{
  "n_layer": 8,
  "d_model": 128,
  "n_head": 2,
  "n_kv_head": 2,
  "head_dim": 64,
  "d_mlp": 448,
  "vocab_size": 1024,
  "activation": "tanh_gelu",
  "norm": "layernorm",
  "norm_place": "pre",
  "norm_eps": 1e-05,
  "positions": "learned",
  "qk_norm": false,
  "attn_scale": 0.125,
  "bias": "all",
  "tie_embeddings": false,
  "parallel_block": false,
  "init": "orth",
  "init_std_qkv": 0.0547,
  "init_std_o": 0.0,
  "init_std_up": 0.0547,
  "init_std_down": 0.0,
  "optimizer": "soap_variant",
  "lr": 0.00462,
  "lr_mult_o": 0.857,
  "beta1": 0.95,
  "beta2": 0.99,
  "lr_head": 0.00603,
  "grad_clip": 0.5,
  "warmup_steps": 200,
  "schedule": "wsd",
  "decay_fraction": 1.0,
  "decay_shape": "linear",
  "final_lr_fraction": 0.0,
  "batch_tokens": 32768,
  "seq_len": 256,
  "doc_mask": true,
  "train_tokens": 144500000,
  "steps": 4410,
  "dataset": "wikipedia_en"
}
Each number is 128 + 32 x the weight over its row's rms, rounded and kept within 0 to 255. Layers, rows and columns count from 0. Numbers have three digits each. The size before them is the row's rms in percent of the matrix's.

# up: layer 2 MLP up, 448x128, rms 0.132, rows 118-170, columns 0-127
# down: layer 2 MLP down (transposed), 448x128, rms 0.118, rows 118-169, columns 0-127
up118 094:147169109117116047129111113173157095061160084200076115135157106104132154122108067093155134142113129156176110118109082115101120125128145129103126123181172106109129139173080081137155126107065146094165090173201091145153146105138072126088124089105105143163110125137116107110152158086181157125055112134189136165067153141104151113186084080131083185126121096131140143153145076153114120128141
down118 090:081133101177134122140120105119115180058133140094093160127148085132122110134167197091121114075070088160187144152127165151150116115151134143137129138117139133108129122145109073211138110197162163118175110131100127146139150123171151117101120059140167086143087100125100191146134063139074105177152149162146079056156062076125113162141092136132150082110146101135111078107102118162140173129157
up119 098:127146122114146094021113148123139104123161170135161123096130157088151070141134075105163107130140176118160111107102057132171163213115063113153102143088122097138129134105136163132127137149147139177074150086192118154194173180128204121125136120126149132092137145160103110139145172122208110080115128119116122122036120125166162138089061103126104098155106123141122126110098151113134120099147
down119 098:103119089060120156190170130172101105051112152167121088135167149112173132138165117122111089093105119088047148079119109128132190060146094108136127116139143135114102121109157199113106117147114133114129119137084084161139171109133152117114103133091160136112205163142081131157159162194092130134095159124132166063146076175045145128098147120161148134168103161129127166086142169135121155163153
up120 105:128134088105121100160123126088133129166102147086161168109163148097149156157162095117144175137164103152069127162131117065101095188125149109113125129100125087155196136158163166132125117103102105119134134138178178115145139155072130099110136151083169126124157139164127139160109076100062167116169163055142186089110167146168068131138137077169088096152172142139133098128070112103045049117142
down120 100:163038073142093184084136136155116152141155070149126122162117152120097126124129145056162095121124136170121156117102149124108064108157124136130161139131096158079127103127073146127174155149105155154126117124138117130142055141141128222146083149176174128108146131063104075160120194165094134079114139128097107114099119087159104128131077151094136139063177097152106184131131140108174170081153
up121 095:154119120076157203103164118153088142123157106147115078146113087145146100058132131058109113106118172098117127156136117116079112155116158125152123118117093046136114158139170128135164098182144168142169156201107109185129157153161078119075116106143130145123138145135145086075130183102108078147093147169084058136176138168125164133155054151053092126128092146149178135131148107110102152106126
down121 096:144074148161128102130136158109101174150136137070186087158133106153094144140095182136145106145038137124144152151096161099192079100182154115128112166173088179104120104130119141118164178104131131161128079165113158137125142090096069141143139097136079122096118100138107125100202106099173097136149115071116161170138152120139176167157116134139126156144085182120126211105200093117128115067154
up122 105:099119120078132176103158113090094137041091095133170129146129136142162080133065081153187138098158152086085111136106149124155157119113141074100120154148154115187084206117124096113152114175120181078176074100107146122148116107111129111175161147151139095125134138100062134161191146063110147136116122094149130164105174144067088130073139135172160084106114136104154146138169149077159161122142
down122 105:121127108132107099131100133088122146175132113135136109094160161160132132095097138115081108154126169102194096132089128129105095150164052115098139180113165162074169085134116138136133151175187116098184087170125148158108105167154177061118102165124114106197086115150147133130109145121120074178134135084123134173142140079128186071155156145138117136047205085110100100156087149178140106095161
up123 102:155080108163130178093159090138126112126085151112163091164106114152140197100097121143171132155083154116127151146160107096062122149153139144185138125184097070104097131157140161122143138130119082235115109090133090183125131091124133187094150158104110076154150138098175161127127131168204094127123111145078106150127130187129118147096131108173111069118143116120119106212075080135146130111096
down123 098:120106134116147115161155191113112113181184154068158172143123196122131118115108135111125152164062108120156172172144178168120131142116114156120167104137149168120101121121142099133072143105039168120148144176173127156144118106144104102103118178116159190181140138137118141086143122064105145182121160175108097097142139102150151113183144163110156167185209096153091100134126139101073195128163
up124 108:130136137112139121145201133102130099155057084140115075116124134141096143124173142138145132168084156175100123089174068112183132103124132157156087198105123146101114115086119106116121120105131158155102091076086123074134088100126111137151130133197117119128074127140065138092183143145086183149042194155101123197158099140151123101107121114078135165168156154104170142123111182167113144155175
down124 101:147195155095136105096190096139132172142164145128148106182123177164136147099106112112171110180132118154091127140154184147126119141116137162118090115121096141092138160071223103149102105122119139156112047142127105110105203081127140139148098050164120108156111111092124176181041107161124127104176160162182189159135162156113097124142160140103084127133158132138107138106095154183127157107138
up125 106:115105130114094091118130144157146116123141147139200114163208105134089166123144162088155116072089180153103112178208133074103144159152147125144114098119122120160124111178125105076068147145092118095112148182100088106045096134179095118123152133142079121168175124098122131108148107172202091186147141159101129110147163110110143095073160114044117112151129106186129169113121147113164116150128
down125 100:131130084116168147090143145144124138142136180078124120169128123070155122153105114159106161185159142149170055134094148094146096090101138053108136121125161111150167171106119140182096103116165158168191175185155145065149168127098148136160117160092096095074106163175097110116154139100068177127168122094183142133114089089165166181145082162167131169109128137135069168132123126182115111106117
up126 098:081113154126160119154107148102088110158088162161100063138081182155141116133121119140157120144085137120121134126153149153125155139163150187111190171107137151111160106086160146075108129105117117115121095125085129039099129184170071188154172144109160166071082131125118076157132051192151108119143109124162170123176130152102108129094133132150117178203124076164124167153085134080154156159123
down126 105:079119111108114066131112056175153138108146149094093088135108152165143148104142138131101118150220102159140112062117134090091137117120125120135071164208086091055083185149090188117154156110121114153067148131141144142157166117096112085072126099104177106147121134140127117146078117122114202114178178131120049144167100155124146147144093141141160149116076152087149129128122105144145129142164
up127 100:094139103120144064155137130106111175116060167089172128055166081119141100142157151192093123131128089135115102135147154117174083137173146085106096112164151106157109148148147143105144105106019130154075064216131150165104117074110086119108139170104122135135136173105128079129107086145115116140110100142105126137118128139048166122150108078162178111168178107133148137176145099135141164149112
down127 109:163126109136161106185119116149138156116058115050166135121160097114190120159134138162141060154137123202114075151200123138130069109140131118116102158177123120143143143134186152164140185113114088095134093195159184172095142126109089046129127141131086095115114078188102123130111154128091101193083138191153170142128117089163145106098115156114089142122152102138118164109108114110103144115104
up128 094:114092159110124120128143117133175123066109100124093125145130166102140091122093153158178110165125176139089178157110125186152114110142106126117082084218162060145107136210120130125118046130148177141069069124141143163074107154114116173124195125138093105137165153135067128085131133201111083116104119099118147129120097130168164155176066098096122121124119142121168145136120088178085117131123
down128 096:118176160078150184114124122108125199113132134147089141108130117116174103093130111120147151145147091115158153151101138137094088125119080126095162123163143115097108113191103142128106154144160108114129150142139090159093136200123157191157110109130125076118201144097105104060150078197115140110126128108040119097084173083098171159169103114072194132109095185165128177099119122136119171110068
up129 106:056105098080138116175167112140177138082143129096100088154073127146117154095140111102145111095113138109148159156146103081134109094155156131099091163104187065127112135115161134138098174135113063071094131120095155145158175121108187169124129173112145159146108143129170092118105128159178166149099081197096161144182147218118085143151116071145121105157132150121157086138196129140071114088117
down129 111:073165137156109100126128139083112138131152135123126091038165119101155132146141093152110170043123123141120136103147187095078165057140150185092148132160156136113172201168154113101115131105161114117072111103191120136099167075167130156080132141116172164115125077114077102125141215094180133173123154142106120155150093167127116118132126167122088137131184117135153167118165157182136145138152
up130 096:152166133105151128117078103109048128116144083147175140081147143108091174185153143083123114103095102170115068119163099122071153168082066168155175086187117148089184119129131120105176116130175184160196138173162120149164141081125162126100113138165123052134088132158141085171072163126081176077113100101115109121136107137145142138121130148123118100175168113121138146112168102151150131158153
down130 099:140135149119087082139136097177122130119109161137151156119087178159109070129188081139086164096122116107159156154107132121152165107199107088115152104117137093149099070141144184067122076181177101142133099102096104114124119113068085079088114072137114176118123190170155135119137094135080156078126143062109104167152107173105139122189127143074127169066122137131111160137092123079098111105169
up131 118:147165161098132108160118136129149145108123109132097089184134105140104106077130141136145145094107099147120105194170145181161159166105137192097122151162117111135167162179155121073135153117107120084180076136177111115178179131071149149123130139116132147166119077124135075140080156052186073134078103132124131143083133203109129127133117184188173129151051120131175126120133071174102115122102
down131 116:115095095146127147092128146126108105093161106099062154180153098151099113143143127165108176040198100146099128069155171145137147163086118151125106166140116120095083136112131101130105032065106153081130105165126171110197058099094147126094152119073081094182178102113132074131127142083140121162136127109154121116191145173134102123123118123127142117144085130070122160110149128176127109086142
up132 090:145142129116133125159149127189156174116130139117180127132131127146087105146128138107185139102119157132169141136111126178171139085173137131099087106170125154102095182074120085104091147158116144141096085119186145135151145096125092097168087174162062128095197117129165156110103125137086101163072077099114069101116111160152110179113135154059105085086121163101144050125167101102050162123177
down132 096:130155148083084074074125107108127137067161141163089127060068114151144149098137096138124131132062153124107171133144137133128083164090097106112152161178085195160113075150092089145114128092130161148081105148070140096121135104141167099111107107099163133190088133121123168106157108139120129118133116176127179101152062146072173191102154141111154132152138186104086170172139175139115092096188
up133 103:147125102060131155092149167140143125165091093143117107085084126159103144144117129173173145127110136096140122129136107183071106088117143149116134126131098153061159123136152135148111120207088156066098170112176156149142195143133129161037136113131068117134095200163046091122144144150075138139134180094101110101147110166129113082127130154082139175201142169143153172141167098118120157121114
down133 099:106096128129134096093162175128163168179120092166166154155125148186130070144163141105137133158134117124157131104127150108110115134128087150171130098131106109074148117110149117132115125131062162146075122131200121092102105056175130178101115145108117109088110153148106083168157147134092089178107141169110120108138102203115096134216128159119091106142220158086178151144108083106123199136072
up134 083:118125125133176120133172143132117179154066158162123096075090082193148163121122109183137072168079071094126114142143120078120086124132193109118151133144103036098117099164127135125151092141145157149152118175092185197151157139128118112145161135126137122112132209136150127109140072167174137169169134109064077143130110136140107116073079126119098116126086125112124150135105084080098196131156
down134 104:158091106108178126140139116114193125135097127121150135072192130119148110088133084156186152101156086146208140118137080205113151148114195143075164120134142113141128134144178159091104162093121130108046082146097125175100099121103151081084157187124158135157178173130137136086086079129056156089097119146110130127120102128120111141149138152121179135189159139101135183088138135126146158102175
up135 103:117129114114113123124148100161168038157149122099137202098127113143102153118061093094143176178119143133156137137136165109117135086099168127125109160156132128113170130150136074082089143132125177087071110087111110148151099150100122138115075106187102154146086189152125067111149070050122115174128146116172167053194127130198116170165134139109132163142123149110097149169084133111127157128170
down135 095:113185138150165067123084112107160087110080145098106152150110107133119091151101125207150138169103107119190142087101178097123139103144130079116084128186107080125128132110180153200091082125097064139126141142112114164151121125155118154156151197130064124115178164091167162082123088176156201080136119126145076139130118159112159099099139189094089071134152151123081123124115133140126123144098
up136 091:133132171156096122133179124167146141143152176169203150179107134133108090158136166100159143112065071111121134139145118061118168078168128078072036083134186103093115088148137100103148133164135139118120139181115114125132107114154058123122103142098081105161140111158139091143130143166162124170173066141109124128129101136121188104085081116114165100117186096201155131159105129182109126152140
down136 098:096137132051125173165146138095114117142106119153169162142083103148129069145095079148203164083099075103074040148115128156088071119103162082088087135157155116140165132117133126107174133102109150173113149118093101124119128068129098153138191119131151101094152101165167134154151084076092194062107117127120134139133128172120159180128149182104111125132126183119132154151166113129187149089137
up137 095:136130126111140200102209159129083097071117127146191119071102100145144094151180111108202130135108208109131098166189094127066127174110114118172097118129139074093144134093085097139123058118105138104108115122122210095118130145152075123121097161138122116135112128153103093134118117099128115086124141118103187094165113116182134105187112083091132133192144133110127111114103182144080107127170
down137 094:097140119122111093089179173096088132102100067112076140112175082113113121119138172087153104136126116124076105099143154196086178179134150167107082097141169119130122124161146108105070106107117118214164148113135103112087182081099132134103096194155092118142167096069109106122144055161097140145142112096148086071188122119104152177153096124095108092167095103167100115143135103136075113132154
up138 100:132155136104167059160096118161153101162117119158187130125127118120161113107129131184114143166125098176136103129208107119120151123100167149187114160159130142145143084145120153094159132134123148129128117095236104129170105142187054167132130110069092122085122133144155118132124085085137144170204129098097123216176127138103155122128050137131109109146148160128133106170131120063120156069161
down138 098:177083101110117131106115108134159110146120102112182147141087080075074165200161157126139145105159119161104090106133094167129166132164160086084186120106146110129082135118107207168094099069150098132077143140126126135069114129079142143083145131173183133098171169118160145135172145160152101118106141095099108157096205146140127115128080194164125130129111198166087140125100129145114107056121
up139 094:082055093140188173091099065102133146104139135133177112140118087097145062200155148146145165131124211074085122115122149129113167124138113090070103105163138073154149154157140097126113128127122128120128163142170092132151161122134139151088120186108123120169158142104076115143090157142179092108060119141097119114092092106123109089069166113114182103155080126106137069108118187122079142162158
down139 089:149104097083150104122129115117157089120112139150168195119124145131149200102128100085092089168143123139117114145144130216173089078160133107125108108092156121128099080184112156102175142138123165179146124139155119157084189172072104160146133020088165103130129110100174137115154139126177131083121147120118189120127099099112112144122100150144125089110143128136061149113136032162161110124086
up140 097:049157085215124135126171192133085147127127140120130109146126098114099167165141151146136165085072175121141091103079141139130151113073144049165138159102159110112153180084098085128155109090103145167109173176115119133089123139148125108061143099101163116105159140147137050125143080106114124078141140102065132089117139130126138148180126151121149142154151121193143100094122147154063107193145
down140 094:087126172151091156143141099112116085132146168139113110176097119162121198137157092137085154118116107118109140208098141177132165155106122085117128132168116145083102134153087081105107043084080142113134185137117165177057129126137158185086148085087114167115106116131163125123114142118094187092107148103113128123156111110120115161132079121149145185078115138164180128203085052085096122121118
up141 097:152132119128120089091052113133115196116134123072084122147161133111133176157058148118165199096144102133120145155103110173113126182114135137131133164174127131160089168135076126113110142028032152101134102089129116096144127130138103105146148097110166162166183141175163129126125114163149168084114141121126080167117146109141105188116138140147136079149100156029120126143089097162093140103131
down141 091:136113134098095121116102090115127169095143187070130139148173150080099171152121157104161190116178129115158111088130188129080113121154157141150178103187125119132114154133125044133088171144077180077122110090085139104158149079165129167138182091105148204111116117099150131152118096111167149188085117145165129119109110083135117119169184083126115058166123135153181147161110151150133134072147
up142 097:080073110123130126137132159129111127124098184102062115150112123114108133160109195156183109082159160138160150163050136113145140142108134163103174109091115066165164151171146079087104133168146149157075153089128096114128102139103167172107134144126156153132145143124073140192121090112105076130085156143057071140085108119191128100132115116104075122095149065073188094130138141093119151179127
down142 103:084139129111058124114084114191119065102090136166152113103067131104144053106121098103126099110170155076140123151150091135089143117144126148117074167129140110110135129152141129107145123108131130120126152141100148097107149125146198082216110089151130113180157108149177065139194103175148190086116125123177175156163120133169107151160155125146077109109115143065132203123103173112175099119105
up143 109:124106112165131141183085153129095089122083134083133148131107095185102110124091105174121159095076069143153178115140077132121164128145126158143091124128136172130153135180186131193162063126082157079085153132098111122117162113075132147091174157160135170197089174126099134092113103067144161155143209126107148127114089127120138071115097100093152142197161073128134140159109150138147117102177
down143 106:125147127112128132177095105153137135111099120101154173121135050194109162129132157177073138137098072112093160149131097121175056116166173186087164095136111147140130132083157125122144204123163094129123079065210150111136167147148144098100126107141114098105157146133135129130094161126106135098142148070123083174110159131110166050075118180140147107160159184165132103156146084133099173164141
up144 101:123118118143107118143152108067129121154037150124174138094133136101117164164076145085183125178154156153155147147134171166101188139078142099079113118095121106148171114144049108083100102100076161128109144134107107186085070134113156116183179099100135131133129087058109186138138142142112123150097104150147142169127167116161139212101178146126107113062109163173113122130111170104156104146155
down144 099:130179164143120148185120109131160134159179126126144155120179159199158146161180141143133102077131146106101155106112095127110166051102135138127168078111058113152124114128124132148097184125091115113131125095108077155150126135099034131118163123089103124131117163087171170118126082145140145121090128136134174110148122075159101151102101194118127100067214176161142105082141112141062157167092
up145 103:139148188145120132136115130133181120074121160091140150098139174176124136167176125110123136072104116129153097130155103164184126087065057078161075155117114158064113152138096157117114114140179111136141109150078129098157098143163152130101149164117147116126097104093099148141110167137092158086124164082123109044126120173043203160084158126200137088079113123163154145143091116110127117081119
down145 101:126157164176096140174133098136128114088146133142123160201122123091122117121129085124182066114134100128129182171216160145087105097151037129201118155083098082099168087103134110109081104110193148076156178152149105159144140083211087120117110128119150133115136124150115146159131158115108183116131144130198071120134126160105151142160138076170144117134130189119144122156123140118147146121085
up146 095:131148144116148088129169181070114160114084119122068118113154135072118077145135183153202142093109129165105190137168135148127096232147178160131142138179113090130138138116095142143092040171088104135056090116098086140089129143146123113094165125150123089154151153057181103140111090110108107070080149172147110114177119120114141105158111089129112155123157127152133134158129117134165118166103
down146 108:146140145159132121083165183138125142129129093117150139199119117130159105074162155132207115118158104200159114150153078174137163143111095134173113115111187136089139098171102155154119139132148154148116099156165185157103122085147101123196181116091107125107084085153113129156048153164103164088078127128136122111158041105151102120142132178109149141164161096088077138060148101153174147143142
up147 103:133107102126158142201147184086075170103098070154131160147132092152104134089146129163149170101107075085109069125139122181088093207088102141117131140166122149146091081151138170074124157132168116161123153176102164167144136094086154164126122094102134139120098103143116108189164145206084150145099158136094124110123075140116163116107119168156108095132056151159101146161177169100128176112091
down147 104:144158106128140100076129111051111176140170121101112164139114143148105057106107146091089179174121166100143088101139139148152093137120129163123139095149146156145143101111174111143096171098149048138234146147168113135112150210113095150120118060132130134118080167161111132134073112164109141140107139188149150148104130102091160059095127081115124163172101118148119145134120194139155186112169
up148 098:165166133127190164134074100147136133123095120122143103114118135120089108162140084133136159085063128143086169183132070104133126163134141131154116068118139092119209098176147124142165110115085117113176151176090103096109105214132096137124126098124129108124089181166164123174124134140212121130149148168081105156069080121146139122126093119081177078158055101167149097148121166132119161153085
down148 099:122048119073119117072145166202112132178116116102172192091160139113121164079093082127141078178159124118147110166142188144148152104129102175108123140119141206096128147143116143105087111148148090094174172062121106145190100171155170141132126069124100099118150159080155075129122161198139141082082131192135110157109120082130127138131149092152165085136131141119133103139093143139145157100118
up149 098:141134105136139109137237147167172149093183075128134166073115101183191166116134084149151107121110107117149101160131156132122144213086134086130130140120151130172149135125148147110156145089148137114071142156147163152097129130130108053095104128144120131137131102170172105098081163093144169166099194143142102234139104122078145078153158107142103101083147107118087101115148101142135127083164
down149 089:100158120152107105093126178133150107080135188113130052125109154060115133124099121182126097165164181120116179144108181120120088129133141179199132146108096162125150125106117081153153115164062154086163136071159159167141093163096075123110226068121106106137097129118106193125127098146110100100127112139159153083112114156177146128117130105126091110150107104155078123112117153166157073181162
up150 102:152103128135175089115189101117142112070164133142121114120156147139123162091190193111142077029098127095083081149107136104184173072159125156101090092100121136077129166105163104153167129072163148126111097125095061092065152082138151147140136148142110122187135132143084126135181100121156203113177122138149128139162129149151162156110106146119109123136179175161098156124174112144071125132140
down150 096:096120113093162146133076092170166112086108093134147144130108076147183125073074182139105143124182163061107115110136144105117160076104116147098138134124115155171139089113141117139127150172124099191134129103165107143089144150183132133204110108186115120119173091131077094098113118111127119086101183148112125103185156076074156119091130148105168097142107113126139033045121108150136085112083
up151 109:142076161073095089119170101113116159085129117159169135066142180104161150133133151133157085158171140084144168148090131118100131186194102096126151114116147091061123153133061125145152177108067089092099146125126067128108095068128091180082112132158094114199100111113112080137154156148155161178141160121148089111166137169125118146205117102166101129116141120086142087093120140119117172113085
down151 096:105128166095212107150106153113108158140096124134072115114156076159133106188131143167174156119058092097115095151150139103125116112109122065138150103108162131113105146125182169118050089165114174116113143057100162145160157147099139138131142134133103128113098140115129146118146149129192108156114101162133111081093169118116193090080081171094199123083154165190176100143131119127198109118087
up152 089:099158159092138101156112110114113147138152090090143159084184129101150110168114155090149132079193137165187125122123095091129113129159081091146094099045158138120152147185103089174148063150139133179124087122137105085064137114069176094145146090081117160156161165150106052173139154083121144102117158120141108094156123155113192127128144136108141109107178145156114157077130089105140123081194
down152 091:108076155089117144107109113157168099108111204126099123043122082166137146091133129200147095102131108137102126182115091057110110164080125143158065102065116116122184127121115126135117127118165085147129130162142113103146120063203217073139096079104113095132177158133136140135097086137141138162142099135079077160185137170130168124114156131125106136102132112138141105090122112086100125099074
up153 101:042127130146100117103154061119119136135130130151177170107098125069152133129080119131156136061143203121162111162123100137066093108122159212147103141138171143111140148119122167098093125124166126152087151157172131159109116133176128124140108104145117137122164137135114161122111126098059095180145128085160118033162107128110167081061118124133148132085129119180053140152115134082163198138117
down153 095:135121110173133189107128173179114131079133177115091078204105143178077170078123101115104144090092089133110177167120138158148184119157139145189158158102088104097161132179082132126150137105153114111090115070102161136162110050209118115118109139081113129169159052122084149070147119119064094093157116121110092124150128164114116140086144115139151100129167109136148137090100085140121124112121
up154 114:106139071107121130194045103109126098185131166118151090131105156180096139107113153127157104102121125115059160079153098144133103150153093078083100062133122137149140128108153125155145089081164200141073142091099149166121129153159170151147080167137181132157111142154141122173123112136151110090146196164137147152118140085110115147147151099156164142170125135155102156071144173112073206180158
down154 108:164060113135127154081154170085098156130142117106125138082142066177135096141072141090142087073077117121185104123179166175067167156109104088166102143125149089122204142112132136106107075123098091130110061149108134138093164143203131126156139133133115157142105130169074163165129181119116133171143183122150172166123211124117104159114094131099148165124148121091140117142156156077166146144148
up155 104:079149162178147144184109148151078107102138126118073145114148097110140076118118146135177111083145167157137134195145093146066138159191173103122101107130143123134150162163169100140108144180131123045112126067147106144181135054167081158145143092126108130174140132092151177160175144090126129083141143119166143163170091159211144158158122164100127140119145126134149108142073121096098071113173
down155 102:145044140147090106101074147099089159126101110143151128132171137133120108146099179097206139150164161149181154065150073163086122118137147126157186136152121135118115098146151163088155112115104104145165174137174172073096132145187145126160109117159165093129103090153074086173159139094141153081098131134030111163075139103127086146086119179156130139106186121130128142109123108160131112157075
up156 099:126136129138192098105119152135142141147078111090172135153139113107069132079128123064108101113134111091115160154146086151202111156067176107189108109162150120126128080122157163106157134162074155158109095159189179128132190136116135162126142143132170169125162114071076182080185141115060109090082134092140141086187102146121151138100129112099065159150160145101157076144162135143093121110102
down156 106:146121133136135111116203144071113145129125109139100134172154146120093161132102085147167115138152175125128220131130151145165137126085115158139131087120021118107104110144124173112152088100157141117145063134123133154147148092098121094152134153102162139137180112107141144134080122074097120113108157138125087137157128156089172111114189114125159069094167116062065082114178150221116147163067
up157 110:085125156146144114138159163122161130131139093147130132143141139209131149149138098158193144113106154126095156142194113096122107105131098180059100087127139067146144141104109098139109177120104096082099115094140112096032150145156072105147135116162104122079093159104104156103192113097191057101131085065179157142125099155153140123120177117103140145135184118162074147169150093091088107114093
down157 112:125198100136078071121160128106149134116180128114173198172130097131087115116156082159120158155102117098116150068111127110188121084124138091101100132153129156155153161090179168124130165088114070084153104152142101141060140120134118136137149119131156074157111146210144130147138174109143071094176138059140090169136123105129128148113126194150152194128109146087106086156063114124125106167177
up158 097:157135094108165149153129153138108122150069148133138171050169146125133142151134182120171129097144184087177157176102118124091149185100122101157110113130171093154143108141093127121154145078034090112134172084138140139112099137136161110079110126118157094093115125124140106157159123050079141131129140108129131059112067119121146105161107084077163176141179109205150099144167140091066080114140
down158 097:089160168156092128085111105182140088140172151146112176121098146124112135088148173126130112133105145136155103074146120108073119106157148089116162132124092133139136069127120168120096195170173093086150172153078159179095138177151086142160069097148148147147098124076152152101116087202221117102152118159086082097122116098102149122103128098158049100120112103097154134134116168147060139103105
up159 098:107117165091148166150196123176125102127156122115092093137132191159087151116129114108153147117155157085055159132113137136112233130097152128155156135146145115123099105133154090119085098142098103060095113131097083106110172154169122111114082152168144172151163084151147081102124152177099085123080184151049152117130147172167107088105117088172140169120136163128087119139105117206124153175124
down159 097:092102165152120130129132156096172136184153114079171103138090117156139201135090124127151154076159142133060117170141142100100205148116132137151103110166165178130122081159095124118186133094169129140146201144125107084066165143162121073160076107157117131064082102086184158097052106185124142101164120108110086144098140151141098105155148126176150147123097158135097100067147151127123124110127
up160 097:137095077100113106117124111145138127098118169157150115123121139204170122146110174110160177077117110110139062104153136107107095124131172095134153034094126092085148159136116076155082158164149126144091134092106174132111056176161069118115093113131112144145140158172170165114149096085160140144130107172135170094086140141147199174180151185160081121130150162117110102155166174066156126137098
down160 100:135147122149168132143100123113157164165132099108149163088131200147105164102137154157084119195115077137145145166117115135208109115076105108138131203142131152173151117152206124098097086130085114112159088109078073184114162117067180166118115115074124184112108105201087152137104099165111119139083084093108126138145124124166096173134115125093177111117111116153153152095129141183087085122163
up161 084:083143137136099161157181101147132100171079155164098086143157120134168114147112147167183173164129153154089139149095109167139121098078136110153111140135108071170132105149135117152135111196110171136141158096085135093147123139152085122090110190171127127143088189067120070161124170110095117132094122151112150123211097157121138097130096125159159144126136130091063175181183170062062162157122
down161 093:127141167135128122175109122185090110115111141112134096091139156155104080118153138100152148142105152133117134125128155083132119146138185213092168157078173128137186148212136095156136093109123145110180116101140139169116102131169124120149106109135148095158121100156128126084148112124231099095118188082146123151117131097176114144123129127134139172207071067077204083078137080140146098144095
up162 117:087175123114149055166146050172112086158158116066151114130108101174131131126093156130124144094159121076124131093191178138114123097141155179131117169127122121127099132096148126172126145183104121057139184087139066114111128161162107105167107124135156112104147120117134120138142084096069181127120140132199143133155096130158173106120080148133170153147174143145098204126059160068137162082152
down162 108:114162197157068089151128093159168119162117116151125149122087087166114176067155056126133093142135160082126122121070118121092104150069147144115128148110129132131090105120109150112139184098122068163166117125154112184101097166158098155130144079115105077096194147110158130121122133061159133136079118066152143136136182122111158223140095153131101120172089161095140133137120089105149180121074
up163 093:061116125167179148096146081113167153125122114144110173126145175170105084162078143132082111150130176183147095196097131088128178119179095167100116135113130110165146159143179138091121156100096106101150087164189123154138105101140164116112150089168181134117092153130083145134061110141094106127070146137094098111190124083185152116095142081152172162128073134130141152132091094074142105100076
down163 095:149135132125209119093093119114112112162103158081134113099113117133136172135151111132083124119184158103152157131093196106166129136126138144146107052144129088067108113134090101068115122065122109118148121120071111157184051148140101122160109190190103122145133148083093135166119090152138095156114115147133162173098089116134112173112133121128173221145123190114081108149211164117137091146131
up164 097:136054110113137155135109105152122104118104136124125102104166126111143142096137089123146098163112111125139150165138132114142117084141179159156122182115122124133187137151127111073151126127135137132156096135070174093126198123090040125156123148169103181129142084176161092168105032160199124169140086073130186093134136157139157129105147141052173080127138056129075111183122098134146165140135
down164 099:103121169090106140145175164120082189114153146126133144122131158127114163165158103142094148132103109142137131163142106152171110142180032154103132106063141113084130211093108160163123123150105146090112129214111158125140144164203191133104173115166151081081127162107082165117133152091101154099156104188152099123149039138106105162112127103133092121099185134122176122105153119101093117098140
up165 100:114119164086069113174089124120151081127134128125103119180124106091182103157187104107162169067096123182140127119165144101121174127145116181151171197159143127154133154147185137096178103107119132146100162100140120137083116142149076139074090135079140120121120123146092083141109113207065095145158107169035053119132155169146137121133063086151149121179141154145130104109138153124122150164118
down165 090:132127129099068130153151123099122106131147102115118130140065113110141132159091131164117205084068079135147106103158090169151166076154133100165170172088148084131176173171177146100191092151102167195169082105145122107153082137136135116132097157114164148136147113102107120143133113107074065151177099160147155120086174178154138117188104080151149163098149166158160099133178177130140124183129
up166 107:117156091126176095096047121207133163144122167117116121143117154120127157156082094118187113108131115121155155195066093129069098129092145122120110032133127159124102099091143144146126127101081121129156153128136115160146110110126153074138123163112118180096076105156137196150092126122086165116149125083148122124133110122117172112131127168141193147146221142171137096116210072096136146093152
down166 103:149122165160064168122133152112142098160113132149096154135147145159126128170151124159083163136169089184121178078133087131150142125108115099110148150095094137108143186147165084117064197181133118167175122064115134094100137165068174172123186080152128117136088108079151137106124183158169089083160148141130145099130145094159108123177097065114112147141089185150171138110078149145103164189142
up167 100:098140145161122161150097093094134142114146084106106092104165121139167102178145157109129126102124152142126137130137144153086163127109159152139130217148142136145137081126152124100214104066143119095104188106065094115173078138142156107100144126156112150097163084148160165143102127104158074227088104125078112152218149132102118089117178112130086159102110159117144170145073121132055128170134
down167 095:155164091141128200135161164088141131091122072107082150130107110128084183144123147104136146103148062089107167158111161194140146153082134085136082168150112135131145125108132145142170135104176114058108193132131110121109135117159145132172177205124098155129172077122176172216092131143129187150130110150124090183126144141104075099136162140141096157146150123169109139122162104153096160123202
up168 097:160101106108107159089113159141135145111148131141101111126108174168171142124174128154106176177111125141154183117120156136205121107064135144167118108076151181133079193064153137183084152174123062093106120091088099105145142115133103102143115172148101143164125137178067146113119128171148184152119142126106075087146092178125134124091128171156135170151147165072139133160111101085101153080203
down168 097:091117123048092121058122123163096132142129125101168153097124110122076157106135200094103139164108103139167122149065083137086074159119117100067118089129124144096159171108092112125169100133162169113121142204134156131090172119188095108131109140158120162155088149097154081117090213135156157164125141099137143162085081125149104159154095118162116125070108134168118128128106159170213123133098
up169 117:118108148145133142125139163131119124036125117176113112151133093161134078118176097068107147098096160125109126104164072126129124139085113101162129061152124091103175171114091166109131074119099154128113148108183082119065152140137160208064143116119104133166116165116120139090076169160166142090091175138107172096151150182104145090121139052116153136181178177138158124166139078114092132159122
down169 119:109132105107071089150143156166119104105078180124094134158186137201074109063191146121101150129134115144119126148120110137120168144120125137185135082083152171159092179109117132135178162093095147094152137081085117098110100151161142122090125153085171108145098168191113143041063178128079162150094104105146120154127146165162117133130078076136075134111122200152106120092111120149119164123115
up170 097:151093136092084126091126134106127114083084168193104083172142192128098184067131098088171100096091178147141191201085116091120152091128149138141146056113124155113157109129112076109076150143143150072106131100122062097145125112117139145119104062111113152107139123068084173160163145091107130115108121181153076128163161119123089121192122145145120106091141069157157102134099140173116132150133